Weights of a small transformer language model: tied embeddings.
Each number is 500 + 40 x the weight over its row's rms, rounded and kept within 0 to 999. Layers, rows and columns count from 0. Numbers have three digits each. The size before them is the row's rms in percent of the matrix's.

# up: layer 8 MLP up, 1024x256, rms 0.116, rows 904-956, columns 128-255
# down: layer 8 MLP down (transposed), 1024x256, rms 0.0365, rows 904-955, columns 128-255
up904 094:487484627514529539474528515545473477552528428525462606448526488509433443462533551562526479578487472442462428517460459467460578584542536458435484399515538483488515501607512445520500527483514528469494526523491438479542526516502515486519504485534490507462531505476537450498481518474472516519485483462464428505534566543481584521520524565500490486508564467513522503457488512518489494517469
down904 095:523419451492488480419493521448464480514563546551511493486469466479530553494556573427552527442552514462465495508539501499515513441481518502496557474519447384503532425527470478438516523508497491434463500496551501529428470526457498456514467501398496484477463468570573524514499540479478531465544484557551571414484544501489532481494535507501482536522533489564499414496497458512490493459554
up905 104:485524449581487433569516478480533523494465544439492479414543515516564502485510449528524441567517492584497546490482551476440573473506476561486479523511507545531537404536508513525461509484481475506466517506557527510483590484486589527490567501496556465503476429590505522516462446551482520487590497486453442469540448479441475516453492396499496447494472395489489461454521427509451448483453
down905 101:587474474519507507475528557538429487575476518477444439479537495560540519468510496551520486474520549541483456468472573572495551509563507497441494473489518481511489532532463487483498492471477576469498509510468534519576487478504513477448496508519479475521494469474518484511467513458457495514455525603510528494513477581523484572581428455530546471498448478503508483518486535409544536450451
up906 104:480531474538466470490611472515473444482459489563560511448509456540547458514478552553541486484398454514525450498474446505500562565527552536484499579493488512408507497466515512583493474478508466441603514477469514516540477440435470505519515447450482535538425416484494526529557510523516530468522445537455488535509491507514543493492557530480504566528505533512541531508545521586486438474527
down906 106:505488540434579520496495457459490561499481542512491492483495506512534569497564541519478442555540440491491473474484484567496476564511520502505509417471441533455541560506490481551482492562553464543502426440594544472490478486557471493509518575509468542421595537477547519503556469492434441508466511491490447392506456508475468497492448469570533550448548566517535538457492452547473548646431
up907 101:520560538504503442506553553475559470480462528457491531498500509526499508470476481565535530567521459519419467591497499533465517527559483525428554401501499510535515481521472503478465484452558489494468513492458482539559530491486513546509470453522491505466484565538494490534468532519480551425548519569414552542448395452505448499453502487491457452479491529416456524474520513503494490420557
down907 106:473496528478539489506479432463513505459458460505548513529524505480471515476478549572558519480507522492501472549469546576569422491472530435517531436501520490546443503504523455452503414464527424475487470461553492499492409602507519539542567511487452479531530537552564481474483482453512528456565535478537512515501471523440487562526494505528554423513507598502564415549493491530458484510545
up908 106:486545533535478501509542524521560485541570536565535559536547512494415479538497488452505494550509491467444547573449503527515448460513512496520552505479499474459476568506472514419500507428489471564529525487491552490538526508463528447530454433459441567503499542627526464478524449505490489469512473506488494499557439531461483490417476508530537518486547430426460576474493512470506434551503
down908 108:539465506511558509471513524382434504519538517457568446512543556568435494500511483473512500509506523468509489506476481475509515476414553482549510446443535519571529538506506518543470517493528502550511563471498442427490465470591486472523485548453563496511459515502502502588550509527505474397452477543494491459505498478493529490468499553466521564483420523553457465455456553433526498458487
up909 098:510513456533507530509456438571518452482437514497554537473491518514510517459539469417540532521424448518534545451480524418427447527518470499490468517509446506516485468506508504511509462449509554559535530436570432505453495512544497469467417507542532434517478598566504524523448496545527473460488505537464495495492488507458490508561586484571493499482482495437527474487520472495501471536456
down909 100:499471539509512468484557507544482544541486564439486437489451530481491482520525492509493498491510508463466509521491475487516528493563513551530540466495545532424518530543512579503491511529511549488510492514521538541509530452422497456534564500503415590464484490492519500459525480530488455602470494466511543544607533463469461536478471487511562534495492449502523460519527416533454437476541
up910 121:538529511555467558511482577524502506533450489525516541450525450477508562539498543553515494505435480498533510596489512513474442492478436492502435465579490517564460507538490503563501545536466463492588464511528524490541540451597455537496518477520572459499521438530584492518550462473505503466508474437455486489534559538448496546487523472462487493530519478591510504518470449441384423490476
down910 111:579416503558546471483495547485482493490459531522460489494465490534535552489472432513494484551459490445476561522602494518484523553487496478496569483539554516520419595545517435517448521527488495484549431457516534493510503512532477537460449503547489546497445512513509510510529562542442417417519552494510460493561512557513570535556461545520532517497483497486425500504500487482455404481455
up911 106:510532589479468469464506479559436509445484520518392453497441372503459490502478529436552592543474476537537569451486455510471523469514503409439511479549529483467520450481534479417500468484536494543526549566502464533507511552428484509415464485469570492498501474542445465494517519499506469439479489510470430472565493478523506550553447535512558481505501466490516566539494484558504603450487
down911 104:430486469459540561496455486459526468530538547530474450482516563500543423490447537504504460483473500562539458479515553476480527497533544542453540482502478525515569504488457472501492495481501533506514564492468500531444498526542426531516517476417450466518480496454537492408409570469525551479411501526496556569494519490453504500492495539494550545487468505467499481484503483556545461505460
up912 102:521506546491465472533541473468479482487485451494505395517492527469540502467438574568486441629488460470572478503533513475469528406478566467549478528538508532450407467450487599462450498489467462501565487429565521488497558498406473484570432517497501526487459448563517528512500442507499487518507541550462501502480523524473509443483472454456555464531459507450512532531527581520467457470490
down912 102:468495396480444567557505414520397453505452513478502517513463542471503520452503470511554520534555496550494446473426520470499517474495477548463553551520478533460541494464466564472497517550493450504511512532508501501504530475437464474430502519560431510590545543503567519454472497508540480492472488559462450492513481493482476465455482483496527497520536517514502484528485512487476478605543
up913 101:498532512482481483463505538545504502400472489427489528459483529458498497421494477475466490536516474566480539517474506473519474547521459581575520565491499502484465403482502534460511465580527486544474514521476473490493476540502523511440489494502516477542526461450406430468530474483555515509523500539481514498484469399558460496469419535539547556514445421531476406522492516527450577497473
down913 097:468455495513473453515484519468464526470494484494457564505492497514519504527535534436435478460507495470452535503528547533487490431497524540519494433506542488464543461480416553466398499552511492444495493519533532505545523514496471503576462543494464568547465494540536567474448522486533474475513450527497528448544499496472511531537511477540490519475497434520477419498474507459511538567515
up914 097:487415552522478509438506505538518502544558535530467479490459492589477552494518508477480570497464533573545520484455522540441495512455466513468493493535445487517565520536510455457473491417442499565449473511511522501458477472578474547568393485474506527500523459504511434554518506528497476509431540502465490568514467541563496516475444499547497537441557531469521447491509499551436405587521
down914 105:462452506458514508528472407544469542534565495506456519449466559469487497465452463482536540413486522468545500492463487459448514508480461548546507397506508449509545447472519525498497503499496515546523426527498474551491525549534441463542487532566565513476533450530483609494406508490501458435459510515483429504483536497512491522477527548496557500469476564454548465522498465487502519440482
up915 103:504521474514462476514476500500493391489402468487530501498525472566451428486529485459504506521513546516574533458578489532455451560553513544484488542494432495537522511383523453533458407485482515608480524532561494465492500503511586493485466456478499541559608462504496516415533546591424446555608513526510459507471475459518533539541457534523406546488549460509499568509547484507426584506501
down915 103:435434526506488543507439560472486496474486498471515439470557500514454432500574464427461502522548466524538535542507505439529534478552434498453523492503560568532541582451521507455511497460489503456501492495526514496574493578462567572526512437458491484528452549491438446502511511458538521516513506563486483508468478464462504516556466499522517546471483533482533446450506514485420525488407
up916 094:503567517508498462463530468528533494455523483504486518547503504457502492561490458595467548451488528462526502460452527474510482460538600501485485565511548462448632570447564479543550515513451497506461445528445487483440514474580505476448473527469517461546572530490498540446452478558484555518566444502512557498462500391472553408528540521424490531452457535463498471527556480553480473527496
down916 097:454483485498503558485541501475501508406462552443492608468482481486479497550492551509483476489512490532518575506525530454529489444517573519559512508555509494503519464447492456417502506486505513520481501483506489492551561517513525456481543463439496480546532460541546490520525550496478447506550503555445454482464472522477452472504520525572476488465532442441518506476523444468565598420531
up917 097:471564521556502565465503514548528494531461577523563465509560506476483434476519476462488507561548472533530530496519484479513510490496384506510519492462520501432420541557497489491516507494508535580386506514501496528506534548518485525516481521470458555532498547520466539532449616539541543522542478452476473492501525473536503453417600421539520484499573499470607545520472478510446520460511
down917 107:507441431489553539527450546465470494584540479551638474496504545517499516435500521513493456519587506492510530451575534479471561569496421493438477551397467503511533523530496520547568512518486532515547510509493429439527478486463526550473514496417517469494518518435490492501510476527477519480478486548417541557549544501554471475550509453518497451539490456455412484537478517503475484543520
up918 096:526453508447537519576545445536505551522504507502488487576530445545530530483514553499498504493461531503502587477518443519517505553486489461530473513531547480478489464499532451503547442544497495535529556449507497502490523534433516561536497435482506493475487547509424534491511477446491469537461609484458446520492547530474474524493510423474366507530439470469458498527452453508492500563534
down918 110:507426466466454500560538420475447605488519539472480514502499512533465531516500514522480472492484537417567540528448473471485469533517442419506577485426529475442549566515517491538454571530591535465521463478525510515490500563476505506504467597496478464456476518479483554482440591463494506518466528470506564477501491480424456570557472470527432523440461505528499490460485538469410492501543
up919 101:554498501424518452492523507538509452485446541514541455485512455544477484561517535497519523511579408444508471476492538517562568535517538477522526474476521577520552450528411493621443516533517463520501554544489462458386447442506516503500501515461558538508450532476507506520523551473507449479442526459454504497543471603537433482542507544513476487487571474437540447505463494495452493521547
down919 093:478526456457463481557563488523370548558548486441372440485549547554538440447507467498518524467452512469460542528468418550505465486551483466495523524555521443513560518483603461451584499527476457489491465511554556537496551490420468529501529538472446495498512482492458466554487486544492514431591452494532517463506574467509546460492522472435487516501464417499481482568533515423504511485440
up920 099:491499507539475519522360503502532426474467597532513470483463538554530507492516483461508481515511562525479567443445494528505520496457447536521416529491579450526471512532509421461477514516457458591509527553531470522514485482533448442472473465510534447552498509565569506482487470592468471423451539491556582531513505501477481454514477481521430496547531527533490455552466441505536490463526
down920 099:448521477558494439498566513486572468538452541581490437465463487582472486515568446478527488520525509562485512466465477457580551511476442514507480493517460497494541529537508508455451483429577516529455417480416556488478527493565532530526491504456473455507483502472477543472473510528498520536541520461481560496437435561426514513470473531492576508545469546489478581482451433507530476549525
up921 094:529482452469499596470502491474580511442467520466468461488493499406528490432537566506468524523557476504445410521532558456473508517564425532520573508526515541443470472568479479576487481556428502583544544597522485508500501498536470510469547485502561528445418472547460455572572529419436534551514524547460491548482489576512536448561463518557475492509456496456545469510479422485421436488583
down921 093:481530481499535459514520436526537491469495483427481513443460540488559559512561579395536417494438399491530443543444464504508480521483506478505457535480578503497448445489517410527492491407526505427484498510506532478429497489519455526460430456541471564453526589422546514567464553573494536438519456488545450524491487524562441507513511479470493541607510553428431509550511534541570518480447
up922 110:471496565451512487569476430521477501486487450563464512500452450493538433520563470452502486548431597532539466570499495461504491492457504447475488469501495530539538508471485512526398510539478510414443502580426518541541558533516537527531540503505512490456488403534471514530500556489459514514552525558516481532447552526547537480432523483427545493509543439507545558465453493513527452475475
down922 106:464499539467525493479514509525516489535555483506530504452518500571570472484497467464546447506505496454549526467504512524512431523481424601515503499469509504487505512506432475395497401549486477512493555512488464477498512610445452464467486487568493482545541521463469512557490450403547490513515445509460492555440500557541501535525555533515441557533522500476498514473525542443479563495469
up923 103:514520488541542464485412525498534451484552520496468523559522534523468464468412498524525500550468498443532508439537486511518492508473518487496521523495516536445477532476512544499462522454561495467476471519514486519427463446555480469418526574557552517466455499498464537531518487531489555453472460533467501483464517551569543480499521534488454449521606476550454527492370505531478529490460
down923 101:456511484471574563446558538450467495575475483504508489452541493515520464522545594460457543459515527496467478490489531514500492486515539536499471506499493436480485473498412508462498484509493565490574595471476518538445559479488489530498535430505500512541457546491519491458573550464480518462531478530523545504505465526524471457571513529544608565496471512545529449496413507440521510542555
up924 099:549554506459466535484521507499474498489518440489486458479495513509520519559530450470488526532443493501456498507501517515479587488473496431467519559499518498475527504478523527539489471472461464443431452544496394523495493542441509508555549504486510579473466514475511519545548495497438535478462544553509452517518577528523447512538514493499462460526475477578538481463501467579507577466488
down924 097:470510444524486509480562522549526527491537527519506485527622583521534514504485570537568478479493478602517512520556536503538523474493481493492514547521516511513469474524560515506465452499525483460501497504517523512514524526521528529463493512496512594520497591537512495544447481371589494510547429502540490434472384403512454435437529485536445440501488564414473532486527539481502473512466
up925 100:499512435509514520477541450500511465477528407500506469473440475463557517481559485504469572494509517497588499483507429582532487505440520494515551478489446473539485449487518463448542494471487548549567490474545501561481547556473551495487533484562493522531549417527514542485466438492488496549530516488427507427494476481482504505461495409465511500448473503459523470541470511525544532494541
down925 094:516482579492524513530466541497449477482468538533471558471537549545438453490495460499545457509517497565490457564496620449490545509526481445536447498492418507498481530534454495499533455526520484499497501559472470500515403450496440513421516485467518465528400560471564530516516580458495449484516513465459552514445503518501541484565468487481483494516449531522487461430570547478532489519498
up926 097:493550552566538520494484469461531495498493416527545585550534474549479517417495455456576528452528525453496447575482536511428507461498510453539482436507487434549490549515547448540470464507410495489493466524466515443524443511467516548532506501437516533510554545460454478489532449479428504410551488531498535524480592491431512495508477508509469523573562402441486478462489510528506489465433
down926 094:441457500477523526486450511509545501435518482529489481519477491491500466456550560480476455529580484525540527517514469455562520572547509466527524464579459492485496452450468579474510476518498624478514474525490546504480503541512507498504453523483460433548605564487528480470464488542503526530466515499524454527478500551540461567592582528500483409436549515512431522562512476513420559557541
up927 104:508511526567479532562447505544500414494526476527553420463561470508501444483579466517542510528461537524530429535501540541456515511542470492502479476517475450507484451478531490456443449537532507488421457528471459480466500539495499516516544461535559522564571481490505520501541482449491454482554562500465476455479585511501584531388547562513517522473566466549513485448535490498494463421454
down927 106:555471501495574513442446551512477533434499550530511511501425501426562480508531444489491463485506471460430504456549566452491452469488573513471510483535583520456532493519473520447427487549497501422470483540436427545488477485512470483483541533540522511511591483525503595456525539504522577505556471439548559491507476537503543509522448543509531421571549500619436496488455422429562566480444
up928 099:493511526502437513471509479534509453511486495430546546476532502579474465498583470419508575513502503433496450507451533464475539586450545525489471587563529474568443471489474493465484498477546512486488493577468506452432552478490495487505483481545538462533478458549508457585539463496422512430535572519521445479480473467471507400519551545461547493485528437515492535440462498514476475441547
down928 092:547513507496526524489509507484505541529527558475444492534588494479507546544471529520563476415526494535496467432516511538493417479483438398446514407484481514456511500563425471515442495500518525547511550521494495471539435498456554520537490560462531445489443583494462506486419532527494475471544479492439447464537518494488584551518501523535477492503520494538537458443498525453556482500496
up929 102:502486468524455473483513488488519503518490516540529467476455521451485544496453557401627484530611509447449500477531510515552475496495551499454557481504480444488430431469563557582468505548504450516494500478505506533467521501503431475468498487538539433536495443474537418519411471419496467503438459546541503452540495498497514467448493500489470432577479437434595475524522495561466482477452
down929 102:506519490498479559480429513454474500566478502457509486486548500453535496500568536558451483490510542503515576504558441478518407438520442445489598541558485415463428502551566473526513557528460485476500524511440490514480526510426498546604535457480512543513500506477485500532555497494473510506447500483512516513537446571513550569493441484503475506463473480510505502463497510474459556468525
up930 109:522459579538520461441480521533549470500453481484487488433491503410522509446429459500543444481544502557509470551606529529516498511506465479539396509534554485444486551505528494472488533575517420573523385464491472475498536454490456436472502441544512512507574508455454411438458461480527521520522459553542448445523488442504595501553461537523467520493472497475568477516521479513459499407543
down930 104:476500514512487546470534501464502560517504469597500526430521461583587493494530494542537489549530498521473503527502415485552460437500563514602469523456484456489527555519500500421507528538530516556459489617571491447530509584510346428515431527505484471520468525529525472473442489485514440477593463444503535496504506502492460508504461434450486506463567575509434511563483435536446528480436
up931 096:521527510444498530405461474552465522528600522457515503496517436459508472471505519499458449478562517457617465494544534425542559477527554535476418505512548556490465469550500486472505472485455458527511470537521435508513481538526461530566550478512485446459472501539483552496494485468517538467484474488504489569503514592447529481534561517435526523442520496453448470613493467536442533517489
down931 098:491518524503480487512531480529524563481535485431514471513510494494520477504524627509502500539538536462457533467397470428578479439495505549491561462419508503564508502524454508482545491491465551429506477534500441570541455474505518497405505489571509482505525480474526408507538572461565466517542464462516529502497497462535449515491517527477519458407476574549503460484472502473538456531508
up932 099:490480512521503449589519455460543500502484489529489469553519513512432528505454492480539512514513560457504481443513547524541492469486503472399444540535513515565443482573480511494523480473513534421479479521544454554567495477521512483544530495449492554447556542533435501463525467530477465465500488489484429523571540526453417493521562509465492545609528436473440561428501473527546525440532
down932 098:550520503427469535442497476456420461468437551456567586472497558510547457485506508573535550461534378519545517503542509459441514489519540484492494488506489486500540503486495499431519533504536512503604440527462523485500441481451474455428410512525449510504452511413575464559472511483484497522544460490436518491481553517516552477449475451441468480544572516536442467556537500590495490471497
up933 085:484518565462481531466464542491436454509439507573480468541451485487518467492481569447497438508528525459527460465441588456468505438489488480543482498507476503442541523550487543501444495433477496485479417525524514489489570479498566527545537503456488454493449532513581461471526519503491353501503471546495523498505494436454521525516522530415430526444518473571524497505508491526542492521501
down933 081:529456473416499506621541477576527445545536583429443509546488428485498514510483461487551564475492443467522567462475478501499477475440524543487496490485484573464504538545473509506495434545507494502580456365523481498486515459579517481478496488508459500454510478461538454549467460477522540475516444520531528543517510547419565474479481496538504534514527523479518532504538537482591436423528
up934 103:404481526497530549526498468560458465437612535451459476607492500529522403507485489512485505464544498483467461517514493435582522394539514518527482538522460579496445536480582494598522572503500475474496485492494500492456428461453457587500559492547487495420586502464503527487489532508507470504458488441478465558463421496524507513516479505496510492495453463498546499553512552470480495535491
down934 119:497565434470469569489515541511468456418564481496472510506571563542502383502494467517489547509508489528507517501510560452524447466506550540522484518511502513452454529503498490517539513516474428459518535597488463436490426477446476510468474510496553560489566501462486542515561449537565493584480471463548451510455411479578497477502466562541494503493510523426481508532539523398499511525500
up935 098:478483544553520485517450580541492435423525499525512563444446573496547498499549514549495459451495494515491485530541508566461485551465529551459552524501506497477544450543523472538478497477444437520523513535509557468488442499500473594455549495561457410529523520533594464461533534584527521521399504450538516520562501514388500489498500461525485599469510504483541476470494552489437438583469
down935 099:588566524439514494552506533454475561586501505476463433424478521433536578532454492472501527481412582550554445519455488485518493439504465485521539510439533529556483436477471482451510507486531547476491489474480530566486458458489481483508498467567495530559478505521483570558475477460418579532519493451539483526522542504476501515503510515488505518559466469550466512530449485504553479510522
up936 107:510495497494472417502460556505531433462482520548540470496515457504486485524440397465546486496525498544480512531517415477536454528455485465475448519491559514515396471456485538488540565475491499540479494401498475563529517516500497475447483499549547489498450475512438557504503510578532536547507474511478474546505521435528627520461474540510505539450417466508527549516509523491496471524485
down936 106:511455526498449518532452496478572470421503527494504479527472457510437476561463593544494403490531506427508421525453490472557536504555577426491533532574418481519445478460463460493533483489426461514479561503542525521489523508494478512509489486469495536437476509496505514477474476483451574558503524457456483476494586521449540528548514532550488517453535522581503461531477562505532547453531
up937 105:539505426514558504539491507540540472506518548475519490481488547489550539522510498590518520420495495496476484406560467439456461512446520470496569528480529509537547511476463485511403449585453463474514470491468452529578441470481473651487447538520486531522482467513500475525531417543554496536558516482487482456439463456553534506472564496553485530445465499457520525533550519518432476516488
down937 106:516484439493486482513519527540517540493518472486477509572522531541509529532553397459466390507505571534480493476466557544478475472468414553492535530472472519452451559556505531438450482549540526511543505538466418495465469468553488490489516547509516517462483545535472529473492543515478489555571484453466472576521511479472510513560471503547488521541532491456511516527536537439522524539556
up938 112:421550516579462532503418508500526530527504512523527537520466427535480456499482504561491430577460482495507439537551548484459527526482627468550527508560498472525572488539412560458539479519461516533488469555473484497525424474468494522529487470441461522572578503415552459517540487469418544497578514484512529533470538544448488508486465532412523505481530574554541475504548472548468469536498
down938 114:491507449514551496471506482543457470476453556546479536518479514521538452451530491578460450480442476506442500423546599554534576440473528473500513542493476495453460452507462529470506444568577485471485557488499489506565453527464476435495493515577376564429480524505603539481509541503445513559497538572479538459504561393520506549515464476560515457493528567507486536454491480507546517515505
up939 101:410492589522574487503492489490556503473552429488532519516472461446469506427528506511437474510528514448514545502477547461472502510471522477517493495488454465524524518545502579613437568456549462439479511497398451505468531486551470526505520456483527540412510479496507482466476524485571460522532517545417521496512538552465500513502597478524545501572507481527568522597450557475502484441480
down939 098:502535469447521513531546472434507521435498471451480510469547482455477508535478502449470482558428504472497537479520543536577564478457481498566466484445468536556511528452563427425514503508513439515470519529510524479542495480460522472485494495462458573540489452406519507501581432495570422492503535493503478514462461522526486594455492566447489578420567528523442494578509533529491460504522
up940 092:499499503502550511472431534497516520544503520461499468548546470494501450460437511465451489531479469522562494544564513461495492470469495558470502525511510426552496539473575465460516496508494541454451479443463450539586517524459501521559476493558585492497523496478495530550557549519490431508466477470541437487458523513501546516461533515510491459487469561527575521470463547505486433491476
down940 096:453540540479550502454483496546438521460501497506443472492561559507483518503586536518501485491528581465572460504524540466525503447509499568511511513549542438436512474472497490490535468488453492495468478557541566524528503562450488517497514470506570559451494474579528449518466484507478476550507539527443548527453525471569452529385444454510486500484489471537520473482486488471502510548435
up941 094:528521559500522561470443511460444464469525517434552440511519494489497531474543538483505461471461470447574551453506424456552518461492538499557531544573466562525536467466570500497482464564498440512504462447513545536484503454437532585546509537560508476518495512490502543474462465486472530483482470533524498521467454440509567440503559517492510477488493569396581559497571510442507542482465
down941 092:480517457489496473485482502414475545592505500530521492426511440432532449477463492577501560472489533363439453475520475512465529490571482396524596570461468480541526587490535451522497524563549482482529516507404466510523559512562381507501541554547495523560493479488527458478477466445397528466528471456471518489511449455497496563502537490443545509489481522545462547516477503514548476515518
up942 093:432482522521553504477544474454536541513462391438480473447497509496521552454500483504434587529476508428478487500590513540473565537510510522479584510495446482496486446426567552457556458546530524548484513554466492502500524519525568462522521461480523537524512528531447484463607506473496535548494474497534497522499505524582439411517450523459482530497510522488475504464543439462448494476568
down942 091:555507511475503420473535513452515543523482510537419488496506489473504577506547472521421476519440475487570478418488473505577507558507500439484453530494466539548485539473490475449498554426483502563465530504543544510494550446565526489424473555486548542497477546475503488504476465459502480455475495494473493475581554458522500508488497505544539472508481454436526467524496590521531466446488
up943 093:490456546564497481536482517397552527544455502511549498510451513527445542445487502485495548514527460513454507532409478522550463526541493441424502527514534398461521460455486461496467505539576564518513553533472548527440483479439485596462490535428479478513534565563522474531504501472526518508520515472577494441479504531472527479448605444450423481525502482499510605514428508539506524463497
down943 094:506473501515517484406525527493510473493489564518477475552469472548489568522465459524533542467481452516511445482538509438551498509604496414461494533482494463497454483473533582521531461572505527538499499544507503468529486455483507568458519607504391508494499507526518486470532541483464417562532544521504409507487494463476496524530481494547556456478531516512452460446475464514417521520514
up944 106:604504512491516477559615510489564453490467542431477583498451404434487512415449588511516490498572462579509424520455494529535451510510512506532487523501508516490580447469535526547460521504451468490529435548602469496436467564477562447565508485498524472548474521487527535531460517492519532534561458514461497449565426588479543545494498601524502541416527492501502454524499506485508449544407
down944 129:535549466481497570498542500497444494500481494465466525430446428422490503483438537495498509467506439517477400455504547474551450517530492422462537543463488529488532440454511497491510495461509485470593495626547494422492428581519520490553537531481546577508458520492496501588457511497558571535482520534489518471551494509528468521538508538553513483481532522531492493550509491437532484569492
up945 102:468484499558524550490508502519520449421483495533513498525506565489451483468511478576563482528522482513537479443525488536441534573547459505474467501525494495474616518549538515497506531430534542480447522555414449585514469523477607456472469500500503476517560502514438406544520505534497529543471423478483469479499552560479466521502439569463490566427494445488526514441488515454507531429569
down945 094:445511414395537500408585445444488567481461480525506524483446542502529506494485563505478479387433519468475496496512520513501476464432462526511496498513487506521526501502521503487531463432465476512489492480542496500458482541566503468519507529417533545566465482540488510392516497488547518482514515509534416511527489470521461536481428550424537514516551632502467441437497507495515496529455
up946 093:526480515432532469489467502555545442509487522501537503462505451549506608447455525527528503468575468532506528449432466442494499451455501491483504488579518541541525496481494554483452559536462503447421538509510488499447518501482504588490452486549550502455499462541586488472539452550498495510524532499396571520549472474557535516472451496539534495480500506453473462512514549513496436451492
down946 089:439469483458532468498520460487523496578559471483487594535472530507522477513505538551536516526521519509454488470493465501561484485517452518465526550497495473494490543494560508448427461470529547531511511456461498452506472551537410469562481467510509458570433494494533489497438465487466476451461488503507489500601538555517527463559585530540491537567478476498573429454437505429527520410385
up947 092:447474524571505467484532508553505489520538574461534542515488496536502423452459548593445581562508423497443455501481591506425558511464551534478533526425513503515529434495458470550469454457516532536510498480455489547517548441495487528523536436491437474530539544545423469511484512478469547497437471504467500507448487502511518481440424522483541507456479539494504470491495531553503488483464
down947 086:483495510537529515533547517516522513503579464622500477470479524468447543474477484468525489393504577506445479473541435517487517501559485554554428471546488550538480450500558511564478493541505450494560495461521411490499494489472498521540481499536433567524542509464521468444532493476460452505571514495538468470499521566498532502498548533468501487496447495428506500459513466486544564485506
up948 109:412504469524537498568452424503440501540544443491553554502472549507470497424549514468563508496510496497544518507536585496510561558455459491498530486541515534479500513526556553451528537526500446486505473543557540455516507501543467525538533460544545515465498472481459502486436455500511480544491486519534430491484511526494503451540499535561429471559528446460505544510529523527529486415508
down948 107:526545485538517568442503390484419478474462568494462557513513500513484523469450496491515497540472482463517457523499504499536498517470557489521498493450562486498466505557524486539488486512530512519466504396519486479512491492482503493524467478476525495548548522504451503540487551457538474500562517482548496460534524555485507527495509500459559475559488477473442522545534468520422568498471
up949 093:520485522513473502524509448495570453553474527504503392490486537512521482491448519427496467504523573478505526515461469613534567509469436498433477494517475436513538440536568552468498526489637547502523496509436537545578515528521501463414455465463507442517506527487429502510530543545425508466504499571439485441519446432476549465466513513494489461539533461526501515462460497524490533451491
down949 087:494538476543476485562528532556468483479452479538504526521506559470503472627548485490481528496445430498444511525540533396421516569522502482503457526453452503441461518471497549461488533476460504548446513485439472473473475460520549583474432504501500521441503572496553546460499485545537511463550497529456551466553498513540496501531456457480540468483467479488394510520479516466448524526560
up950 102:464469491437546456549460459478449492482501465574506424477584443451522513418388494558533471582455519516527499483527519573530473504546514502453535557510521576534497527481541524491455518477510484465541477543483491552418461437442559477484467547494528544559431492535407433551435534549474513523489466503515501495525466513415497504501413511524497489514576422514464509556501545511487482434494
down950 096:514393435514533464501561516490476534544498489449490541491445537577563527456446503533467510439551551476549478445454485528475509469442502488470511465458466495457552423500496502531522444483531482465477460533542565484516518553525492470467475500510513501421505467532505534538572434496571546530390488544412538556559487473491489539463421444516520580577557498493465528504548456517516549514497
up951 096:461452483478451516545535482467514499463530514546471503505563539537574562542491527496576541451502429509474534495554498492517416541554489535527513467397445481482533472480510448515521451421571463503486534496518497445532513488591505516510577491506494495544550519449518542513430466542464496553424525525448449516456492523459490484449565510476472474477624537581534565548405543499531558493492
down951 097:423464533498477502510557465514429506538548463430503536503500488478511491585528464480442551532463421473521557526518509503522513514534433419480461457442409550488524509514534513472561538538531459469474544529550531540488518494523517456607448436494471496520495493481505486564456482514548531464549432458568455493455497479493471520532481511533487446558603513535499493490552460541465525472507
up952 098:463489500467511561469473491506532514469419477479456510525499520482503501439453531502473462449541505521483589544466446582528513469509467552536482468510474472501474556494503574534498443503485489458444485482578487526518573458521562504523533490457561524508476509504486581530479493511527422434478441515458486458529477585465586459487562475454533479481558406515482500455432498513463555530420
down952 093:516483508509519517496518453435475482439536491508484484473479513538420495509621517474472505463567467522561554533489488505482470460488452475531480456464526503462558606546430548422510550483462504584494516556499486512481510488442528465473530489531489502564487468436448507483489505477510556477493538554451514498475483559607499497568513554473473470510397541514421497488558513513512605505521
up953 095:535461495495480525556518467527406515459554449548448514468441534509474500458450525446454449573508482493498495453516520530525503417474580435530504555470509480516561515574512484490475477510532532451523463498504468562485521457548421472463504558485466517486399466530500513454554540489456485468445544534508454565493490552563456472526441476485507532496520494473609510488524467506399496436482
down953 095:504546470440512538508500527510485491526509575473530526440493640519478594476493514512526498513446482484512448464477519500519502444499497483494540563497482509544493517460525531558491456519491455559475537504380477477570459435467528526489443530422494595480568507503491496477481497471529473502445474505501522496526560462421459522454419500486518494521465427486471461496519501444419512575489
up954 094:494477550506504451498521483523469487562485418514450449512549499504499495542516534562421519524492468527524477548548545560443466428490503520475497492535498467475539577472441544524491495548450410589409450483481516499499520501475506523490468488472465517498538520501530512492498486534520474510486502441524531504446498434466461501488495388472544467493450486496457532533454481438469488579486
down954 085:486524407493504533499461537475498468546443538491513540427405435584490515521451476450467524475547509530468553480485537495497446542578532527491481476467490540464491488487478526467485539479534560454496445492491461525483550546554430441596509529485522521584551447539482463460502499473471611517564462529445421556480496512566513485496499512481517530475560470499566451470583471508541489431508
up955 104:495514550490491477435482555480517484461478548448546481583504508556470503470547464409499443483559529508493515550555501483446493480485554509542425550551458468489425547567577445556511545504453480502507506481554408460453466535544540470463472503541520538577564484458442502443522512517503541475456517486493469538527451539360519457529481520549525567546480552605513421496536499492491489525470
down955 099:540464500542488516485489577518505489548552513527515495485504542509550575551495486562477503485494531442484495460522503506510504459454444545490499584523421515490480393487531522521495500501501498571501491581441478512482451460461515491518491562437489517495466507532492523533483454517460498479440512515474571512504507543475498486471502475416523487486501502454533520528426533480573514430462
up956 101:548521481489505459456503492512528466496537454424495554572549472460484474522505464484511473502510448494453462471545554457498433508484474539521564480583469517483553551476545587479422493505450499553425566555430403530452459541549553475556577505516546444524513451458449501486489527561483454581519479480467481466359538433517496457500509542526514553462492498540447466557514517533508494417490